{"hidden_size": 384, "norm": "layernorm", "rope_theta": 246000.0, "rope_fraction": 1.0, "qk_norm": true, "bias": "none", "init_std_qkv": 0.0546, "optimizer": "adam_variant", "schedule": "wsd", "batch_tokens": 65536, "train_tokens": 703700000}
Each number is 128 + 24 x the weight over its row's rms, rounded and kept within 0 to 255. Layers, rows and columns count from 0. The size above them is the row's rms in percent of the matrix's.

# layer 7 MLP up, 1152x384, rms 0.114, rows 59-90, columns 336-383
size [102 101  94  98 102 107  98 110  96 105  99 107 101 100  99  96 105  96  98  99  92 107 103 100  96  92  99 104  97 103 102  95]
[[174 104 119 169 106 110 162 106 109 146 176 161 132 110 103 114 115 131 122 149 132 126 103 140 116 164 102 179 145 118 160  93 138 174 162 129 100 121 121 116 104 150 147 137 161  79 181 121]
 [134 148 117 119 128  88 102 102 102 125 104 133 145 134 167 123 107  96  68 159 121 136  89 173 131 130 119 120 147  79 107 142 126 120 170 109 120  88 126 143 126  96 131  80 145 117 145 137]
 [181  95 104 106 144 123 122 118 157 136 120 139 138 176 136  95 145 153 125 124 114 181  88  52 110  99 113 110 123 123 118 125 119 165 164 137 129 149 120 151 104 140 127 106 172 129 155 135]
 [ 87 108 151 117 151 150 100 140 145  99 164 101 132 147 113 154 162 117 159 107  76  94 115 135 108 138 121 124 137 145 136 118  97 112 150 153 115 119  93 185 106 146 128 133  90 106 151 152]
 [116 152 167  83 105 125 148 150 176 128 175  78 113 111 154 137  98 125 133 120 105 134 159 174 147 137 130 123  90  99 137 136 143 161 134  80 127 104 114 136  97 133 138 114  83 133 140 119]
 [105 119 136  93 127 158 158 134 123 132 135 113 129 150 164 134 116  55 131 134 162 134 119 142 135 162 109 107 126 151 146  82 117 147 122 112 127 132 137 139 107 175 164  89 168  67 156 101]
 [123  91 140 106 128 116 126 136 132 100 140 115  81 102  86 138 137 136 121 135 119 166 126 140 110 119 149 148 139  94 127 135 134 173 135 133 123 152 137 100 160 181 147 100 162 112 116 165]
 [130 105 172 109  94 118 127 172 154 146 167 115 154 108 144 131 122 107 106 155  98 143 124 121 120 113 103 130  77 141 126 140 179 125 132 150  83 118 119  98 165 137 151  74 119 123 106 119]
 [122 137 125 110 117 136 110 140 152 173 119 134 137 126 104 135  89 140  96 102 107 169 112 100 125 141 124 103  70 133 115 153 128 108 147 111 132 126 118 108 134 126 120 126 150  89 145 168]
 [135 151 144 122 122 126  89 160 123 123 122 103 105 131  75 118  96 120 126 125 149 209 156 133 156 139 139 104  93 111 135 124 160  79  98 153 140 146 108  99 148 132 117 129 155 118 166 140]
 [123 111 138 130 135 124 138 107 140 128 151 124 115 119 148 123 131 117 108 114 124 121 108 108 141  96 119 119  97 129 149 149 104 159 118 156  81 144 127 148 136 175 143  68 133 115 117 126]
 [185 140 170 139 140 113 152 183  76 116 111 143 113 137 122 126 152 140 126 119 149 127  99 187 144 106  86 148  80 120 119  92 122 120 121 167 134 155 123 109 140 175 126 120 135 119 171 145]
 [121 104 143 165 114 140 136 134 121 129 163 144 165 102 132  62 145 133 149 117  70 140 112 112  96 133 143 121 133 117 160 143 174 111 176 148 126 117 136 147  85 133 174 117  82  98 147 141]
 [ 98  97 172  96 113  86 177 112 161 159 140 112 125 129 165 136 161 118 136 172 147 134 119 111 108 121 153 164 112 107 103 118 119 148 117 127 153 144 130 141 126 117 132 167 127 104 104 171]
 [ 86 116 119 121  79 155 151 113 131 147 142 130 138 133 175 166  98 127 141 144 135 131 135 136 118 121 173 148 147 102 126 130 174 154 112  87 137 129 138 108 124 122 116 111 120 112 137 129]
 [111 132 112 127 118 117 177 113 108 175 116 120 156 117 113  88 147 125 129 133 107 120 143 158 123  76 119  92 103 124 133 119  85 126 102 143 125 157 105 181  86 138 108 110 126 137 140 140]
 [172  91 132 124 126 147 173 132 106 107 140 119 117 136 160 101 154 128 115 148  92  96  97 122 106 116 185 129 111 106 123 167 143 172 134 116 137 119 118 133  77 112 132 131 117 105 168 177]
 [115 130 119 135 122 148 118 138 163 116 156  94 122 132 138 100 137 124 127  73 112 166 162 107 122 123 131 167 111 113 140 140 144 100  63 173 113 147 159 128 159 177 142 154 146 126 124 120]
 [121 101 140  98 138 104 118 123 128  98  80 126 128 158 126 102 123 124 158 119 104 158 122 154 102 163 146 118 140 144 132 154 133 119 125 134 104 130 143 121  70  97 178 124  87 127 146 147]
 [165 115 144 120 133 123 153 147 137 101 146 137 169 129  98 125 112 156 151 107 127 102 125 139 112 137 114 161 130 114 120 102 140 114 118 160 154 128 165 148  82  96 112  71 106 124 141 133]
 [135 127 122 132 125 126 145 123  80 125 164 139 145 113 129 168 128 102 158 126 159 124 137 150 122 163 137 122 138 131 152 180 116 132 118 126 137 171 164  77 126 184 137 138 151 110 119 100]
 [102  98 163 185 147 115 138 189 165 128 125 116 121 100 108 147 110  96 140 159 137 144 128 136 117 109 104 141 125  89 108 111 152 160 123 148 131 116 134 123  72 129 173 118 138 113 137 122]
 [143 125 155 154  98 145 134 116 173 142 163 137 123 144 124 132 126 124 165 160 118 150 142 119 100 127 116 128 144 146 105 129 110 109 132 138  97 157 107 132  94  93 149 123  98 133 122  80]
 [113 149 117 164 122 131 141 146 170 148 121 190 114 164 126 137 105 124 111 126 123 154 140  95 124 122  91 130  54 136 124 113 123 142 108 147  46 117 142 136 118 148 132  95 143 129 139  98]
 [118 117 107 186 119 154 129 137 117 165 144 120 131  79 159 147 168 139 115 106 145 134 116 155  92 113 122 124 147 136  91 113 149 136  84  97 137 142 158 145 108 175 134 143  97  95 150 158]
 [143  99 131 104 128 156 102 178 117 130 122 137 132 121 110 154 127 103 165 151 146 132 148 142 152 123 126 129 124  99 153 114 100 140 124 102 103 164 137 105 115 115 124 109 154 155 142 140]
 [149 112 133 152 101  97 114 137 159 105 122 156 143  75 163 162 128  98 114 133 140 172 121 139 101 112 123 113 102 130 123 126 156 121 141 151 115 156 177 152  86 127  84 149 139 130 159 179]
 [110 118 156 133 156 109 137 155 119 118 128 137 142 130 150 122 128 135 146  83 156 113 127 139 148 128 107 128 111 118  58 106 146 153 128 119 154 136 115 115 119 150 125 147 100 113 184 157]
 [110 128 196 148  91 135 116 111 148 133 117  86 156 100 159  98 114 118  82 139 146 127 158 144 127  93 122 159 138 129  84 119 119 130 134 148 145 192 111 141 149 107 164 157 152  86 161 132]
 [170  79 117 114 133 162 129 132 160 162 102 120 121 121 108 113 104 144 136 136 124 168 163 118 147 118 119 130  93 114 143  99 132 137 151 128 115 153 134 106 112 134 114  67 138 111 121 171]
 [112 140 130  94 135 179 142 134 151 157 140 131 101 121 131 160  75 138 118 150 129 143 176 145 128 177  63 139 118  92 185  79  91 140  94 136 126 121  90 129 140  96 143  79  94 119 166  81]
 [136 138  97  88 105 107 111 137 122  99 132 159 118 109 136  83 128 133 114 122 135  90  96  90 107 135 106 123 100  97 141 101 145 118 130 181 134 120 110 140  97 133 189 120 125 125 123 138]]
# layer 7 MLP down (transposed), 1152x384, rms 0.0996, rows 59-90, columns 336-383
size [101 103  96 100 105 105  99 105  98 103  99 104 100  99 100  97 105  98  98 100  93 104 104 102  96  94 100 105  97 102 101  98]
[[ 82 135 134 163 123 140 122 162 111 109 100  78 144 126 116 135 136 138 163 145 135 159 116 166  71  82 148 116 172 117 124 121 164 153 109 120 133 111 124 133  97 148 103 123 122 121 126 116]
 [168 124 114  87 115 136  94 123 113 116 125 149 107 187 132 183 110 141 155 119 136 119 130  82 114 144 167 103 140 116 156 111  90 121 105 120 109  89 149 154 171 138 114 135 123 129 130 158]
 [125 187 102 157 138 160 116 107 130 128 139 134 135 120 122 144 130 159  97  80 116 172 110 149 173 129 139 134 170 156 184 101  97 151 111 141  99 163 101 126 117 108 103  59 105 145  92 117]
 [ 85 135 142 159 121 100 112 123 114 130 127 112 145 158 136 109 128 141 110 116 157  92 109 145 111 130 120 131 150 161 125 120 176 146 166 145 126 142 115 128 150 126 132 116 124 117 114 171]
 [100 135 116  91 108 142 102 122 142 141 107 107 152 131 135 152 120 103 107 127 183 113 135 153 128 190 139  79 129 150 119 140  81 157 102  83 123 111 120 131 133 123 169 127 140 107 140 132]
 [127 134 173 131 111  66 126 116  85 112 150 174 149 163 178 132  85 169 101 102 130 104 105 159 170  96 101 102 144 145  99 173  98 106 137 118 114 122 132 145 127 112 129 135 120 141 133 192]
 [157 187 117 122 123 151 141 105 135 114 111 140 107 125 156  86 135 135 151 145 175 135 113 151  99 119 147 118 150 155 121 168 132 106 183 138 105  97 173 130 156 106 124 160 119 106  96 144]
 [127 134 207 102 131 135 147  97 148 100 124 145 130 102 160 147 126 146 116 154 159 175 123  99 130 139 138 100  86  94 100  91 121 153 122 126 127 155  89 132 144 140 144 132 147 149 108 129]
 [169 122  87 130  83 122  98 119 110 142  95 118 170 131 154 107 163 161 111 182 173 151 118 115 124 143 147 114 130 100 114 136  96 131 148 104 159 140 108  79 158 120 147 124 112 149 162 131]
 [123 160 133 143 141 101 110 115 155 158 171 134 118 148 150  71 121 125 131  93 132 169 193 135 105 110 149 125 119 122 146 189 147 116 139 127 125 139 120 120 125 146 109 147 129  99 106 137]
 [112 107 147  69 137 143 155 160 131 129 105 146 128 153 146 135 113 155 167 152 104 156 124  87 167 162 146 132 141 115 170 110 171  99 125 131 108 117  72 108 114 125 145 140 147 127 118 113]
 [157 159 131 164 173 109 113 152 159 122 157 177 144 128 115  89 120 150 120  78 158 116 120 118 119 115 116 115 144 148 144 117 136 103 130 129 144 137 129 123 143 111 126 151 147  87 107 107]
 [153 112 131 157 174 150 157 106 122 101 115 158 103 115 136 126 117 106 133  94 165  98 122 159 142 136 123 101 158 111  96 147 146 101 124 123 142 166 145 100 121 151 104 185 108 128 116 166]
 [123 185 134  97 123 100 112 111 140 146 117 140 122 121 149 108 118 154 121 134 125 133 107 107 103  95 119 145 133 122 144 120 111 125 141 113 112 170 128 147 102 118 116 164 106 158  64 141]
 [128 142 108 106 106 120 134 136  92 129 147 112 172  96 154 134 128 155 158 169  94 154 131 152 103 108 130 128 115 107 102 145 137  92 127  89 113 173 113 109 147 128 129 119 100 119 129 126]
 [123 126 150 161 140 155  95 116 133  86 148 138 154 134 110 117 144 172 112 141 123 113 163  90  91 116 137  78 115 121 123 172 128  74 121 147 141 142 129 124 125 136 117 151 147 117 130 141]
 [138 176 130 126 109 126 147 153 119 112 173 146 125 139 173 152 122 117 135 118 136 145 179 139 156 130 160 171 140 158  97 135 158 100 102  85 119 131 122 143 168 146 115 122 147 144 123 143]
 [151 118 161 166 150 136 134 148 133 151 120 103 154 139 140 108 142 109 150 125 118 167 178 149 109 128  98 142  96 152 135 121  92  97 113 121 124 140 112 100 121 123 174 140 130 114 132 161]
 [140 120 139 102 105 121 127 149 139 117 154 136 151 100  71  95  95 172 100 132 138 115 120 151 164 146 131 120 117 110 147 153 152 129 139 121 110 116 138 160 123 121 137 101 150  91 142 100]
 [114 106 135 104 122 143 151 162 112  85 113 109 146 127  88  93 102 146 139 114 159 109 123 184 125 111 104 103 123 156 130 165 143 129 132 145 164 141 122 106 176 106 131 109 130 115 159  98]
 [ 84 138 133 112 164 120 198  94 127 126 127 132 150 140 108 143 151 118  81 148 126 116 153 106 128 134 151 131 152 135 117 139 114 149  88 120 110 132 130 154 118 128 139 140  99 117 132 121]
 [139 146 178 148 123 112 110 157 133 137 146 104 133 144  84 133 134 132 117 126 139 108 118 116 118 188 165 140 169  93 114 130  95 119 165 128 117 135 108 146 151 158 131 107 147 132 116 146]
 [142 131 151 156 145 115 112 144 177 144 156 119 141 145 105  85  94 137 112 139 122 106  90 143 160 144 120  77 117  98 138 149 144 140 117 152 143 204 137 130 117 125 133 104 167 155 129  89]
 [110 103  82 138 112 109 108 139 151 144 120 157 148 121 133 119 133 119 141 106 159 129 136 149  91 168 130 140  92 180 180 141 129 133  69 120 133 166 113 120 137 140 183 140  96 180 119 118]
 [113 135 113 180 159 177 163  66 135 154  90 124 106 106 110 166 147 139 128 128 116 100  94 117  90  89 168 144 152 148 173 159 148 133  88  95 134  93 140  89 143 121 135 109 134  86 144 153]
 [162 148 156 135 135 139 146 104 122 113 140 121 144 143 157  90 108 126 153 140 100 136 111 118 173 141 116  80 143 123 147 157 148 152 137 132 182 132 132 114 147 125  85 117 136 161 126 138]
 [127 116 112  79 152  96 122 162 134  95 107 129  87  97 112 141 110 136 157 134 122  95 130 144 114 112 129 119  85 110 129 146 129 118 149 146 115 178 169 102  95 128 103 136  99 143 136  95]
 [120 170 141  92  93 103 130 169 138 169 123 147 140 118  99 125 158 169  83 165 138 100 129  77 110 115 127 130 154 174  80 132 134 150 152 108 167 169 156 141 124 125 126 115 120 130 116 162]
 [141 139 112 131 133 138 136 143 174 152  88 152 113 161 123 144 174 114 146 108 126 145 144 124  97 101 152 104  97 161  81 136 136 119 136 136 130 170 124 113 127 123 150  82  77 134  74 116]
 [134 111  88 132 138 162 132 147 107 173 172 112 116 117 129 111 128 123 152 141 129 122 160 115 159 140 140  88 150 155 131 151 112 131 132  95  99 124 150 138 132 142 128 158 107 176 184 136]
 [123 175 129  70 124 126 134 101 179 113 103 133 118 167 138 158  59  94 147 131 112 111  91 116 126 130 158 120 127 109 116 109  73 121  80 136 128 128 155 120 113 138 155 141 139 104 128 113]
 [143 124 122 126 135 101 150 105 148 149  92 149 155 149 119  94 144 140  90  87 175 124  92 135 194 110 112 135 150 175 127 138 133 125 148 114 132 120 125 118 138 119  98 170 123 110 155 115]]